config.toml
num_hidden_layers = 12
hidden_size = 512
num_attention_heads = 4
num_key_value_heads = 4
head_dim = 128
intermediate_size = 1344
vocab_size = 37867
hidden_act = "geglu"
norm = "rmsnorm"
norm_place = "pre"
norm_eps = 1e-05
positions = "rope"
rope_theta = 10000.0
rope_fraction = 1.0
qk_norm = false
attn_scale = 0.0884
bias = "none"
tie_word_embeddings = true
parallel_block = false
init = "normal"
init_std_qkv = 0.0355
init_std_o = 0.0
init_std_up = 0.0355
init_std_down = 0.0
optimizer = "adamw"
learning_rate = 0.00122
beta1 = 0.9
beta2 = 0.99
weight_decay = 0.11
lr_head = 0.00754
max_grad_norm = 0.5
warmup_steps = 383
schedule = "wsd"
decay_fraction = 0.693
decay_shape = "linear"
final_lr_fraction = 0.0
batch_tokens = 131072
max_seq_len = 384
doc_mask = true
train_tokens = 1026000000
max_steps = 7828
dataset = "wikipedia_en"
Each number is 128 + 24 x the weight over its row's rms, rounded and kept within 0 to 255. Layers, rows and columns count from 0. Numbers have three digits each. The size before them is the row's rms in percent of the matrix's.

# layer 5 MLP gate, 1344x512, rms 0.0664, rows 672-808, columns 416-447
100:158162135123110143086128130111117119075156178115110122156116108152133108125110123113106146123112
097:136158115156118124123094166090089126115088126115144114108132142119084116159134121125126103125134
093:115113121079128142161081127125092120130092150138100142181102112127165128124106131119122142136131
100:140128129134097123125163126116187127114124147130129120161104135136117114123123086184133151122115
100:174114132104140142155127145122144146121113118084098152138127147118145091123098141149181152138120
100:141184125089116090143108065130129117136139126110142132148084073105144114151139137131168133139126
105:144158108124149105139111122110155115137135143116127128141152113105158111072117106113148114118108
105:131151121122086129115136156138134073121122135096126092200125155137127100077110137118134113088099
097:146136155111105125119126089080094143130117117099085122109069086130134136107101135113146117140111
104:094136114142132187127132119196156119136106163115136101133122131073169116075119126118140124111116
098:104095133133121150120112145135099124110092171082110133160133153094094131132088162146160096129120
097:133130103129089125146146122122094122112131205113109091164124149102113125142132108105119089106115
103:099162060126101149102121049099167092130117149118137110114098162142126155136139172126152142139103
101:156153133112125176152148133094150169142082126097137139143102153107115118152117129140134169142132
103:100148135144113132105158124170148106138118134137123083144121154100129102088122111138149139150124
099:097078109120062105123109167110173157096113192132139115148161127161097115110112163141132164128133
098:101152116120119150109167143135123132130176147110150087103140128092151103143144148144135148142134
099:123099123127120117108132091126122118122106137123150104159133104157151132086146159153161127134125
100:125156108108134181132142104111117130144137101134089105163092134152145122117071126086112119138123
100:103166138117105170080100109132153133081093110142142150164120081143106138122079143092115178129085
094:166155152120177145163149100101129122151103145173112144164114136115125124097107122116106141086129
101:111131128145139083126114136108157135162068190103122120118132149132131139078090133132156136101109
096:154149083115118107130129080104109118104094146137125164111093159118141137106128149153160171106144
096:093156142151102156122129164102176098102127119119109071097106101117102133095136137127120119141156
102:140114137103135135106166147152126096142086145097112194124156111159176125108121164149140162115117
100:180138099140140110148086110128155144164107132117120133120063151111113106118145114115118145115135
102:118169083136133120158108106142150108095147127140111103169088073119136106133132148122158118119094
107:126123108132125157096123154152141106108119164094130108104089116129140125114118092099168087110077
109:121122102126128154105143186137132113096140135098101157101128106132142138121147134140145119074096
105:126135126149125156103168144151076138115151088141156125148131174175100115088116173103149127086140
098:147110110127119165138096092093136144153114096133121144106116138160146083116131112133149194184157
101:145155154112117129087200151141151106148096123091113141115114145104126105090131097093112159145140
102:124142156131163158153108154120131096179134115129093061152109123116112143102108148132131172154107
099:187157058074116103103103144116159147103122145143138163111121104078142111141114145106164118148104
101:162124115166096149105138092113100128140090115081112147137117126132118087119120133138130129147099
094:106158164146103099128119134109164117108165117117090117150105149110120074086111098143101129098118
095:161106093119144165118106137169161151135161153169126103103116084166144120094112083105153126092135
105:132171124142092110159165147152147082124124158090139176118099100099123113121123119122150143138152
100:130126121119146100188114180150159140110129077036143117159102113133126127138151154153148138175131
101:185113111156159097077150131109186131141145148116144140105125124118101137159139087109170110125137
098:160129111143111103121122098133115132140186114156126074142146132128135132115139097097103106130117
099:126127111127150109121109125130153091114112168121114124130102095102114141101091144119164169097071
100:108161113092120101129145121121092111086086147134094133144059107131125138135114138152171150114131
105:142145194071121154148116162124154164106129109111132095154114121120122124072126123115149129138104
099:144134141122116142172139135174111110150074101113149124155066167135165125148131129148154094108071
101:121134118163111090157125134118148130150104158118092154143116152124148097076087091158129150124147
099:082087092107119160146138154123147125165084182093180112088161156170104089116147165129095086112170
096:138105089140129123161102128114142141119162121139109166111153148166150123141168146142110092115183
105:120140112118105109095156109110156112114084100098146124104116106139126099092116136144126160136130
096:156109113097112177133135133078160067112137128107080126149118137108106084120109112170175130132098
100:103088125124094139138075103166144089152142138054131121127102141141145103078158124104149108140109
098:081166136133143155095155127123118159152163135134124127142092161129150141104126126138136163135110
105:162131159119078146148121152099134130117130065118121132173119156161106138080165116116147151123113
100:136099142104159115157151101113178082133104099132144180106106089139098088110121120134138153142107
100:160129117108114155145121135110088167162147131058129132147080106130152113129149106141129151156138
102:157085147093069169123149173121103139090118142155113145151143118129136117129129096157129086128152
105:116147149137100078150133143154103150135099109070142104127142153142128118118111198087100172117142
101:118158144150099103109128081127128092119101119104099097163141149107124176080110104121094209142102
100:152122127122137174098133139119147133118095136117131125137135147135138145112129127098144134102095
095:144118070119111161148132143074139155165140178147129124156105113117138052128164080102114106166124
099:142160129166104180112167072166139149123136090155146075142112163125121117128135111139159132126122
105:106108100161100143166117106110143131165121138113136164143096128097126065109137078109137127117133
105:126140142124133115094113100158124143095150105121120133092123162104127156129143131182144130120129
101:113102095136115138092161136125135115095119114127080130135089133129150120150182091119146155127099
091:148105086150139199207110139102149168154119142140104126119159111191164111124155069175101096138126
102:143143128122118098116196141117136131163105109107146104108084143132065134095130172127107131095132
095:109128096121114135125136096149171147135113144103121098156149135153113097113136147169111196100115
096:140138135154122134118107179107137132170113142105122142104154099119168094074150100086142126086100
093:134179154145077159128158124167133089117088137141210161126131184109127056166103116148171121113126
103:112148154158145108115141106157085132103090106154111149178155159100154094131131131118127120123077
090:144086145145128139154092128103123122171114129183123150155137117144138156142110125113091118098128
103:120150129080139129183104101080120135127115131113105136078150171133113144131139138099129136118131
098:100140149122124125124126107178173121128096139123172181105096143120108139099183100144175123140117
105:128122136124073105139108122114129110146121119145104160152105156150122104128089128169170144129068
100:128130093118100155153128071136137151158108143126136121158120135152124118115086108100125159108125
098:099154113073128105127107131171128136187127153128150156124198124142140131102118178136095125099094
094:124098125129159105151127103142136111150109148155117112161098100124179135094132112136117155120144
101:119134086119124139159069095126181091156129116147108119140118126114133129112125143147167112097124
105:140075133122159124117094100160134132163123169155138153118104149106136140077143177128167111109148
096:121179132147131101121132139176147174107113144166142071143115124063129111086144161097155131085116
105:135141116098091115100142131120128167095088101130189103110101126085114128109123105121136124145084
102:116128150084123099160136072130131119137108116107102138098152211122137109100159134120174117148111
095:096109156082155102129135126126147089125104120108116082101121121089116102087091150105145144151162
098:148220157091106122152090146137163145154093156088120098177136130138139121097136129109144117095118
107:128118109089107097130116122124129170171094127090156108125140117124126115102121114133194129099104
101:137128105086142168106165104086103106115114141112134103123150123116116130069151110155137092165119
098:075190104149097104118158129147126119109107134121133120145155149129107153115110185133171152099088
096:142118160159153156105135122117156127139114133098104140138132123079150133113168154116164151104131
097:160142129081111128160159139155133135149131106101105126160120124112100138121175099182107156145132
095:135103132124096163105115075154145124151137118117170150112123117084118129123095135164151114111121
100:095099123108155096110150143146168106122077137127128148145085120125131150102153139102155104139107
102:174115077104121155130129121139095136126120102125141071141162118073124118100145150104151126118137
110:127110124131094109119141111154166136131111142138124146137135125126135099109147135175145143137147
100:140107129140126136145100131123140115093137133161122146124139101085127121086122139129105128135097
099:141151098106106156091158153126115166089134111093132112106113067139111114098147098157127117135142
111:140145106111117144128104127146158118115131157106083147127116112096124108071124174109174180119055
103:153144145130137140096108158129149188084101142075115150094128099113118096114099170133170117140100
101:112155068081098091152111146132151110150121145103104088111070120148099136088142150145111118125096
106:140120136118129131113141122111099139124131151118109137153094135090112128132163170104146070146106
096:150116146081112157124093093141154108137111113091168117111143122110116154111107147108140128132138
095:105124121137124137132134102132130105110147152147143201125114145130163141133092120143174163121114
102:095135128114105117092152121117125107109105129137126108140135123118118126132119153114139104100149
100:142114134107145116098138096125153143098080169139161166126125155123155119073151132163129132106137
105:136132131106099132134123133078108113138121134094116153110103143117093102125156151118155112102136
099:145129119107147186119136127122168149126142132113097131171130181137149138137130172144171173171100
104:148156149165140117126092129140108130096061156102125165158123146157173128085105147119167146094112
111:139134104113126111114157138101163137176099117081120145168107180117145103081136130164155130066111
101:107117125121115088122150125070144138141127139127129141065148123125150072105137105085107103149110
099:108115110153130175134195131150138098098119138125116076153060087129075120148121118119130090129121
102:135096098122144116122099155171092120129122164104102123123139102116119108102093103168148120060069
094:142081109129083154164125151143147096126169134124176151143129143151100128122165144087126145094131
099:125107131111088190142093101150143159133131128117106159114102142145135127112151173139167133143096
095:124146138152170121100122134102087169101148171156120116126118148123111150134127136117125097137118
102:103111117090088140164138126104095103179148198085070105100071146133135142105122116163162124112090
093:132120177173108116144135165148058130142156109151107180069129125106130128141117166136136101090131
100:120097138107152138136118121117122143124063162128124146130123124123127103106152116104116108135119
098:102149126081114131129123090141130113105089132115101146107096126140120154137131135101163158124118
095:189139166119119108116148117140107114095080124128178087168100128085109126130183112162129160139108
099:142117107100129124120134105100149097104131155079151131117135132112111093107135132137114142141121
092:149160126104100127080145095105134138116162177100136104144133103097063081123130147146082146152098
105:136123114098108133163131122152137134139075151133114138113119146123135113134143129142160118126115
100:151136089121086092142093113178133117123109110137092105192079098160138116135103122139119135182096
103:099097099079137123129108152153098087116131137058132086118105144077136106130122141122178140158091
101:137100109171072123162142101159089166137095138127158177096141133180129109111173097162130103152120
098:098142137133095143109128135152106130099149142090107086099146149149062126119146128109127131139105
102:176122087137111120113118125145143181121136173122134140174136090117173069075138172082139183142141
101:137130119147125139140114075128121152118115143130128139108097114090153121075138111123151173097085
102:103142115099083130143148101135148095124117104159148122102109115151157049130134148156141096161094
098:094115156147119127081136152140080131151154172138109155124120145138131103167125138110165150176146
102:125164112126136141153120127104157131137101122110071108130109147149128146065148155076143146123131
104:102157133126140149113147142149185152163092145065111075148155121114096078077152127133142165132125
099:188134094104150126143127090145117115136110126108108095134120123085147132111154154149163138136099
104:154103106123107165090131109132116155092088144128170153111174129126129115120095165139131090162111
105:152113115116160157132156129116098140115115109096109125131094150117126088112148082116173142112133
093:174167111132135142110123117110089139142128100090139108164103167100167143145154155141128138106179
104:152071137134144119128130120145151142123109151088105117123109117117142152117159135147145166127144
098:167185119098115164118127156144105151154108134141128149137133108126139155096105151158146116115163
# layer 5 MLP up, 1344x512, rms 0.0695, rows 672-808, columns 416-447
099:108082071163130116097131145124128138102119108146155128121163089101129152162131140139097160132091
104:161154109143131125134111105130103105121114109099153124145143080101120101134170119113144149159134
090:126083139107137122099125138130097109130103152172136144141071110124175123124149132148084149136140
100:099108154136104119121127122147133129102093141155117139123139138117095147106104139098136154110139
106:158126132172122074082136140140096168109146132141121118130113140121131160144113100112131112143119
097:086090125133136134177111152151152102136082108121105140137106198120095101129119119137122153154142
099:115095122148100122106089146136163072130106104084148185136104136136130140137093122165088149098134
111:163130165117124174094143149112117137127142144107135156185102108167128108104124127119147136111107
096:108100139149133145091062145114139098126100130138103101141147126146122169109114116150121118108082
101:124153129106084126101113126083106176099107122171141113159098134099159138143108136111161128141084
098:151128173106103122149129131146174134130116184114121152190135132156170114125131144154100142093131
093:160146115135120124111096130108109116148105127118115127126092115083112140169147114145076130141118
102:118138141156131112087152129142099116123115152086111113121165103132135163133162123126111124110145
103:161099117164131118123150200130121104156162104160097137157126195148112048142143114108096169106103
105:112074143108118160129127156138112112141097081095136129156172118089110097110150124181126145155133
100:142130159148182164105098122137140132119138116091118155149113163141140142133142130139124130102149
094:124156092097091142128160130153095137151127134118129129188125146109113095106117157126123149107124
103:081118119125121136120112117072115153105132151137146145116124184105072126117094121125133100113116
103:162137112169100125172083075151168114123121105139168101107113145160123112132144113124133121144136
096:151116146134104161193149096135126130129139142134109109140119107143142082119154065126140139166085
096:079097119099087077096128129147153144144107087096157139158130158102129171151141134090160143108137
100:135161185169106075101154125098112140099086101147105158175155118122123096129100135106153123099138
096:120075140099088156122105151144149129122141099124125126103094121117088122108150120112168120142133
090:166139148099132179112083121126097130145128144144129145159118117131119101114127145062165137098107
107:100137083158120129157107117125138127105098145193152140166133121142140098155115114141097126121119
103:135159104112102138151151134111118144136154163125146142160137132159134093084096125110115126112109
098:140072141133107110133133171144144141134067160146103115131152098123132168118125126127128083136169
113:164146157176098148122087132156140145109125152116136150095137124135111152130143093167128166091117
107:115165164118168119163087140106169149093130132122103151116093141132095136171121138117132138117116
100:123109154098123115152161138146104155159143105123153156156117142146153132135124114120088147168136
094:102140139123143089125161146144087104136131173137106156141133113142166106104110118135124101130135
109:098151122139112127093093139196167156149093115167102119082137185122170146157088141161129137132093
095:151119139122135082136147139114131158138148111117162106152092105149118134142112114109122099167117
096:165118132156111140139111167165146138171112105161072127078134163133137126125138130139094156104123
095:151104141137130113148155131114138143138084120100187137164147155108125132128152116123143136154167
087:142115159137077149110087161135107095125140140182159107112150131093116164112100106130112108124133
092:087140168127080181152122129168069134147081137149120152156119133131113169121121159116087122152145
108:125133097134099146106130127132134095151163133114138101158160110136134140092086142139134140138106
097:124128118115096146119134131124122148078117175114140131108139085107098171167140115165133116155103
100:138113110176109127113100132098171105125152143135083127098111075110082155155120145143133119140129
094:120160129086160165132134113114173126088113139122134102171117128078158092126151081111125117146126
101:108142190108127122148149082121123148118142134158126123108116077097134152133142140139128168117113
097:079152119125086177119105104135127102113156121093118127151114106146135141121141171145166123157175
104:110112151130111129144128109128112120120082111148124131116116118093110151095154127083130101119127
098:093126098159134150103131127106153115157144099156154092089144131149125119114116138137129104150120
104:136138085155113119126109144135138116141112131152099130140143147098139113113126136130132159121098
097:152105144127137118081153085107087169132125116150129148150094130122103133132145114124119150163105
091:128126136125125144132118146150113131094107105114082140164116113108106132145131162126112150120150
102:093116078119076131160143091171180130117128145168165115125150115160124146116124136149135136141100
102:147145136140120105131124132128146114172117093145139149166115120109189144111134159092139167113139
103:144138186125137101145095156126133075166144127160105135125130155184133160106101147143118142084128
092:150138120136155129104123131134115165109126126110128090085102152140086118118164119111103147132102
108:117160136133127079155138173123127124157161157104129075118139119133141148123120112120063118173131
097:156097160114110099157130111158158100097109124127126112137141158151172110131151171132153139105149
102:149120132118111124153112161085095143112157102092130100127118168157139088167079134141093148142139
098:151109114127084159137094133157170154135131122131126084159091068121146121146065127071129105141096
098:139124086108126128130051157183123143161123126124139081139110151105125107146146172070163146133128
103:152120109143119179168148129121112146164143131118155110110079103137096132095125117119113112110133
101:150141121071121126125104198155091123126132119123118145101132123167125152111140145105124146080122
091:120111106180108126115122119133120094155149090116128115100123153132144129078135147144137152130078
095:159136135150114103151146116161151140104133135121139106163117148125108065110115127122136141136150
108:116108146131138131089151134168150128151135118149137119115142129091119168144120118161154119086108
110:148152096116155112115146152112119143142092082088118133137117127102144130129142136145084132165103
096:125147103126162134153175086138143116126106132109135094112117091097122151105194142159130150132085
087:121139118118108127118108145132086158134110106132151087096131147148143140135127142082128142164137
103:161184103097115133121138095124126137102130129140138100148121108125130178146155079131143118147130
097:079105135162137119136078135116104123114143139134139149125116150117153164129104103081125126155177
092:124079138107134120118141133141131129152138144148128115122135142123131174190089162178149105138112
090:122082105133094139121143153175149102126133159162198117136134152136091123132167139094075123133115
100:114146132163120097136143119151122149137153114102140095151106087097109118134120092128121144145119
087:108144136102094163139117139100108129135110113145126138108128149117116138146153124140140133117150
104:065150136142123135122093097157138079082102098136111117124144137085142112135107116103098117172179
101:114138105160141142125089106114143155148136112112151133135085182084113140133143118138103164124113
111:117118143117157157147142159153184160193162089096145100100150073100113153118138103118130127154174
099:196171109101133170141114119119158200115141109157143150118143189120098046143154140062127129115136
104:151139145112116151157197135129106111148085066108122124143107116136131152096117134128156120122156
090:169120123130152140119134133139177140160107124147125103099132107145136207102124112145122130138126
105:138143120106173154126116096158108127098125188181130109160127096147124160156116124112106134127121
100:099114151133128144097130130092135096156175124163163113072130132133140110142160134109117118137106
093:102145144115099111117123079129100119122123124142080136112150196190113116130104125166139161097152
105:121138177111146130091092133108135146128125177122133194113074143150126155141123112109153149091143
107:168123131122156140122099148086100196140152147144084131153162132083093094154106177134118145123103
090:119156082086123093124161136174154143154094126123142142133127137139120134114124134166110149118120
098:159157182088117138100112115134140165099135136120166128175116161144133139108139114120131145134094
116:119116120101137112134108112143124166152107128121128144090146129093119098150150138100168105106091
109:171167168147119146131144127125116164165128090181159115157132170129137145119158142103118099119147
108:114094119094085116180135166175163112160125145209100133111145082167167185133095154128094141127143
093:066115145109136152102122107121110162127157146155136134121125111085094098125122153136129130106128
092:102095113142116155141088124091125104081108129100142135138153119143108110158135127136121146102135
101:124127122139153155094173147087124126090109126149132098123099114089084119106132115092160161138100
103:096116128154146113123145114100130102140163117170158115119130104101131130130112100124144075139098
100:161099120108127142131109146115111122179134139144159145156104103153129104099134139112103124124137
115:158095126129129139182143171113126146136146096124147131125146133112141086101111151122178120125116
106:133120132137126139152056067151139116105141123158122160116113136139146192141138151146089141174132
101:133138106126108146149110089104162146118095118124102093127140114088098096114145117158173118117113
137:164082095131122132128152148115099133165084169143133124169113127124145103152179130128090108118142
104:093104172137128143122161162177087118147147125127097135158092104201179104122141121119119166124122
100:108141106120128130140104109156131109136101182110144116116152158140141130118189117130155117153086
103:086112158151150140121136104111074125106124112175164088162111109131162123145079118142167092171142
104:097125150120123124135103131134145106105109103128154135049125070094117125136122139122134134103143
092:112111075110119132156150085112093092151118097157086113142144127094168114123127104096133130165154
102:146150142098150105132122133069140184145095154139174106126128121144129129154116112156133118092116
099:125090131144146156167139153143142132126100127140177110142126098152120112132137152165152109140114
104:075122104142150103151113135115131155095146162109165094098125068116070134113095129119139135151147
098:126165107142138114119084118129166137151129138133144149098150112148122108142090125130118141090125
107:125104111120101127114153138119097117145142153119136121148122112120080115129140164138103145110123
114:119166149143128129100080165137111144129112150140096120107178135095120090135176115120150082136122
095:148106136139126125112125123123154145132161121108103128104137105143168090078144113133099119138084
094:118138103147133107131124089116110123119122113148109145076119116154134097141128119112145101136145
106:104149126108138134190102155167079089152109121091133096124101158144117153105141160149095137119127
092:141146132140119163140148119102119127128118117140124149102160116129114134131139130136147127105097
099:152118113151169124129114147152139118146125127117122145138117105135105099121126130134117154089114
090:172162141090124131162143114147149171145103126127092162150133147103181105120147142112117156110125
101:147134142127145126122101180145109132146120133133093151151186153126092116106140117140136154097143
091:138134126142086117131111158097129150179178123102130129119145137156157150138180150138116127113141
097:072118131076160131122152051095097123172102112124099149124113121110181076104133108127104145158114
100:119146143136142156087140110114161134142109099079121120157144114059107135100132131136160076160119
091:085160141117156133128135084142120155114133106124126138114139118123167112139117149128153139125086
095:138162104115121112110160134152125134096134080146142116139095108100102143155123140109123133138140
097:136114117150156120083093153123120124050132130123133131167154124110150078158131102111087149116123
105:084137112096169119107168104081122173128105160112132120133137091059108123124150116134094150137136
096:143146090145076147142157107159125131143126122115137161163138128186150088140151117127120140140129
106:136134151110081103145131102098117130073128167098140104112155134089142109084132125157138091117140
099:108147099121077119100099073129161137157139132120134152099114158151081155152099130188172137149128
097:085115152146147176117177110128130108134135130174095060121121114134091115157085123151165116153132
103:144153110096164128156095105169143099091189132157122118162125108149120144106112115162172117141132
097:104118188145116110130146111107172135166122131095110139109111093120088175186137117147129071129114
103:142122134133149135102130121128098113154135123124141151121112166099151095131090118074120152137117
095:093116138096133172146125169119151110168135135117112161139141117116090156126120146136140112107135
103:107130096193100142086090146109108142134109139140159127109163129135125139151136145097097189137100
107:105158179113173155139120113120115145132130127118132121109121142130110132079148112115128107120138
099:115189155143148153127112115202097117114148111127125117151173138134130130130126125184111088127122
101:160113104116152123113142173108137135089133109125152148107140070127124118108125136123123137114140
101:117132088139130152109134115143151144131138152178167118107092119135108111123159118121126144140159
092:088078088088146173141113172137163130141065121088147112101123113088093147153135152147163095144093
103:125146105131179091126148116127116131131120154101140112142108125140146162093130121072118097131124
100:139106081147111157122125112076137152186084110107109085109107128118101120149134136137121166115121
# layer 5 MLP down (transposed), 1344x512, rms 0.0615, rows 672-808, columns 416-447
100:067117096111094143099139126172129141133110110171127102181108116094134133115114116091179127107090
098:161125111130127074134142113127097173134109081157105127128079106119128138164115130068074122153147
091:106170170117125140162150141130137147132157137137151138128145124099108118104188132104137107139163
099:113145103096090138103112165135141093132117149144087125138115154143136135135138106125154106135144
104:144139143115146130115154129155125211124166116147129121111106140189089130126126113135155147122129
098:135171162107112104163158093128091145150096122152102097149110127140172158136163111119134127105150
102:121129085162135134138089126110096133144123097121143093088143115136118143132117101122148151097126
109:160139090124134114132120147128176152139101146087141134107140119143136123139156169155150160115138
098:125102078114146165125129143125136121162133123137131143111136122105126126116118113112104154114150
102:096117131143212160122134143129122107124105129164154126105093152123110129149121136132095097151145
101:118144143125127154111134144139135105112128145170074151102147094111120112085135186098118120115155
094:131148106112159117114133112147165130120118092103113113186126124125158131135109149165141117100074
103:121116112178151119150178116171170129071135131104117125140140154158173129147111114114088111105155
105:109127132133145108139123141087108188158131137093163135127121127112115148118117124143138075152134
106:138158118147167136088136167097115108183104109135131144134115188087120112184156130121079154128156
102:106102121129136138131150161084120112109133167121078141144139137136128136105120140152128138176115
096:154140122137138173105094115098118091145139136089098111081095098167108120081122085091114136126097
105:088147132072104146174118148127132140151151128116132163121144144132075139147134138110103150172164
103:106175151123127120097133163139086115136104148153131152144119137059121152092098133133114129160080
098:110128132126161144067137129152144123131137102085128185150158094139112118152112101113134134090115
098:121117127117123107111126117100141086124117141141108143125155092120109147142113107105104170118131
102:114124113102116160130137113128158163124126118117160176120146118119167166158151130125101114171104
099:145135113091127148097157119091111123077151107125154128144127146113123144130131113135103102129161
091:106107136109077113119154170138150122132129134121109097145129138154115123075177156177148138105145
105:138133157148106136146094133102162170094131129137159116115126139153090114115169103141117131173140
103:093127127142173142151135147120119161148110174162101126118152149111138145143129076085123122124161
101:084173106159153100167142112147161139094183115084120161111165132125110130126172165121145137092148
104:155129160146177093126105124180088171184097172156099112117152118133127128109133118121141097112125
108:127119127093108157109121165172130093103139126101110118116125143134160114098134145142189112128109
103:140117125120139151136112096138138142090138158130118115161154121166129122134117117135083118152125
095:127163137133124102141143166103145207159146103148130138102141141135104117139131086085114149101148
109:134120183103149125130097150110117147118142117125136150083104146145142134122112172137107145150154
099:126100125083114147091136093132121130102120155110122164144163147130125127161154119139154113138098
097:139132069117127142153149099113136086094138135154110179119151090098100152109053132164166122189110
098:110142153130115124154128121104134115119145132152087131085100147149121093160106124105069166183152
089:110145144103148121140156098117141105167125122124084135142117126155164150138150165141164163155162
094:110143125145157088144101152133161148123131113084105137111130116160131095194103144141170157103178
108:103129151121121128150121122133121162109159094155145137100145124158128125150145168140156138118119
099:133141129121111151062145083149190097165132092073120151154137119117132104226138110148103157147101
101:124155154112093165164145118144106130132116159127130113171160143093154134123146137126114128128122
095:104147182114101100050162162151115129129139130129117145155127128140136115096088128112144162103094
101:130124088144081131131093113125126116142085121108105121153114146131089096107152130085161156169162
098:155134142120145075118166118109141181160107142089122143135156133159098151144121123128139119088134
107:118173120146110131115110087127139158122131133129122168171147138149166130160116163108110112119089
099:138137107149167134121137144107093132114157157119156088125128136141146113140092139104094153159093
104:113139133097142164138180127089121121120141096099161131129125131155143145169157151115129100142133
100:102064110108143159120133137128183154116143144098131119132126079092133108126130158095106120121124
091:148164059148145141084134129110122163128176161168166109139119112176119124123085136137159126114147
103:129151106105093106153137109108123111129094138122135102097120141131102143129128148109146153099122
101:155161108155087124113129157164127124169094115131149120121099140133107094137166086112162118178116
102:169152131158101159194102149113156133043109113147143096088155097107128150148140096124110104133063
095:174151128135131118124121111167166155143121148115094121131113119083096138116106149123145141136150
102:154097115128172128123133144123099129136144142147146116141133121086139112135120149141092129089102
097:117117114087154116104107117168173156113099117145116159097091135145091104144116138151142144169170
101:103140131131126154107118120103173129098113153160123137110122145069099161126155164099146139153134
100:138123154109131125100096151118117123124138111132134137123120167132111148124147109149104135115104
099:094126143139147114100143104099107116112110124117111179115150134128135154147130083185094105128131
104:134099170152115149141123112107170107105159086125131127158100136115126135137126158134112129153119
103:139147124176115128091173114116139091085128085109170131150147115138147108119110128156117090097081
093:107092140124088175116127106137087125096135149169139096136120156094146097148123129122128143150106
097:114121114080123092109133123139136135152062155124145128145146137108131125163183096136105140105147
106:111098149147131139120156142151140108120091139095167120087155159129120129123120126125105141113144
108:144141152147104094169146111102184098108116127158102137129110128142133144126125129096142114119090
098:148128140132120118147125144133132100115125169131095112147161087105132093138150114132169128181124
089:138115130140152121114135122116152118123149140097148165189107116132145109108139140125144132098102
102:132143125094113124164103074113159130144154136129152155155127130112090144090166132151142098103166
092:136097180082127141117133156107099147109130097136133142133110088113125141104151147152137096143099
080:156153137126115117136164148138142127126170131116132126120130141102127103077153099094113122105142
091:145152157093137159137150127116089111121088089124101084116148106102166162120172108080100106154156
103:103083126105132101141121127100140121162128126146132133126126132093113168133154121152143126159165
088:136110135129184129150114140158121091169135104130094147165113121132118159111120111121128146095140
103:142133108143130114113118143145114144149149102111127159171178094139129149129127164177181168113120
102:098132157128139135126110142169125090133097099110143128141119092151114155116137106149149135157135
105:149130146130115101133087120157111097148098126116090142086147178123137125102105108160145128154109
102:140093107090139107122108134106119115096098137115143119095128094041125122105107118085125141124126
099:129103131159112102158128134144057130151129092125112150138082129113136063142135140145143150106130
094:108096130139126127163108157125132075140136139164121180133098118111120140125152143140155134139148
102:113126135149115111148112133134110100109118133102070133140119126139122116163110095129138117114126
101:137153161102132158105154097179108173140135167159139070166114173174157097094150111113199156115152
097:099120107102109130139128151164133107085094096120145143152151073128165130144152081134134103103098
104:130109144117161103125186114118155135114111124138126131093148176132158074182122098173092106155164
105:144163143155147103130112115109091069103100120144153122101111132133096125135145166118110138081141
094:152125114150150127151138095113165151123164126141092144066136140134146151146105170086136138112151
099:119145138125136100148146126139116154155143120131132108124163140129110079128134084091154174134178
106:102155121147163142159121104152079137088148149139118072090125126129160103138140136138143148107143
109:152137118171111124141095122140127131139120088153083092129148150117153075133132084128137106133077
105:094149122132124168159107151119072116118121116128129155142160145143156093125158118139151076144125
096:175125110166119112133124171135136146110110103139156118091131160145160136142113128159076119164109
091:096164141129151104106101120120137132166125130141109100158130118131130151117135110140146088116125
098:167128114120094101104112098161093118121127088132144101145115085143120102110108144144105095142114
102:125149142080123106102118135109089138125135131125143139142122105131121113149101104099097107128121
101:136138153100133114115126121143127148122161114130098099129186131112077125124131136156135165130162
111:136134150148144163192115136146125109092092131103114097121121128110162155072089104126131123096103
103:160132130143117099151136157146126141135156135134129115134140175131106128115099173120198104099164
100:100074161132110119128128142114164154138151146106123135102117117171119167125150162122141165136165
110:139115096113152160151152137137168149181131104118128107123096124132120084157147076156104144123119
104:156104088127117118140157112148078163153124076112102133151119128110109114111125136116157126124125
102:154125146113146136137134146133129133116119118091126111098129120117111133122131142117152126069123
106:117178076137140153164083140153183096124131152123117143119125102100130131121170113127133094124147
093:131114103110144121165121152119116169130146143143157141154134083143124170149153113130133116126089
095:157125136129114129070099135140107128087113120117112135156126149164099159122164131066132091127149
102:109108128108122150138138126140133117118155099090135143136143171088144158122125157119145074120131
101:122096097181149116179081104118120170136131096135108146087106163126098104091123140106125147150124
103:103121122147097159149122113140126133146152134101120110142137105121127101085127148143158124174105
098:122111139157130158115153114119123113096151125138142131152095132151119138135157108180122098156119
108:106096132119140185059127125141133111103165100172115095147104136087089109123116110130124133116094
115:156160150144172150168108115108151132114142076121112119067165113132092142150127107164137122140133
098:141134138117150160152130133133139104136115140094102118158117102147101090130160130176128159129106
097:113130172158117123101146151117117152148133112135121128158138137142164174140148134152148084117158
105:132145097158101151111186130130089140112121074094165142113135102084122131171138122105128141140139
094:135066110110084090161164118128139113131136136120158135187119145154118123150116132135128124148137
093:144118159144074149162132105144158137113096134116102147138125163155147136115135118146162133160097
092:099117164156138153108142106097114154107129106111157080106149162128133160108096130132146082138157
102:106122122099158187097143152136143147151152125126157142145081101130101155103148119125149116129105
094:130088139113113138144146130181111124122099107149148120118083108127125120082129150141103115149143
097:105101133106166145147107099117121119149108135136124146097114085155121146104108129128147133183126
100:122077166134157135103110161159098135115110163134111111159115104139134151139126117093151160140099
097:067101121127109154158143107176142108094117091127168092120063145123137173145154106168141121101114
099:138136124123089153123147125142166141133130121111107121134128080109116088161117105123130134136135
097:140123121148136129104132150114094138147082092136085124094143155128143162149141133112150109166123
109:130147132118118102119123116131107118119135097129113135134138129133068118158116157142116151132132
097:141150127139125118075129106130165157120113118133112085138115086099147152096125136164155141142145
106:124172085164154122082159133132082109136099115081110129135153091101150099114134113117078155115128
099:111125136092088122111137127121115108193128094130107116134068139157120099145124143098111131073136
099:109127126142131112127132145151125123141147120166109110109155143118085116100128146111081131151163
103:133099111129128115120107119140103142136138178170144129140121126108168110117130162115176162116080
099:145161116109152115100093148142103145131161137104148152140119103172151067110104163125122159122131
104:148084136131136128120147132111149127122157138089138136081111106103138136159132124095125130144110
097:124146139127123119107137119155107152132142128108160120109109143146124101154120132135154153157142
103:127104152119131123149139126126137146147127122136167135123110089161127110172105151170124114160120
106:166117098109117128142148129129122133107104168087140120113147168151163130119134138141129107165116
099:129123109124094144116164113114156150095174146162127166083095127121143139116169174097120125104139
103:174122087092154143119126143121131154194158135122089116163106131127098138159120113113145141086143
103:165085130156150125154112162110116151162151076151112128167164120127121142098103111121127112121120
093:142100109135150090099154081081114130139165121147097118133106109145182153146160124141110174107143
101:147105141115084135102131142069150133158100083120141140087130186127107116118118126131114161153118
096:127143133095113136153133165132112096139075115133133106128147126122144151139109126134140146050132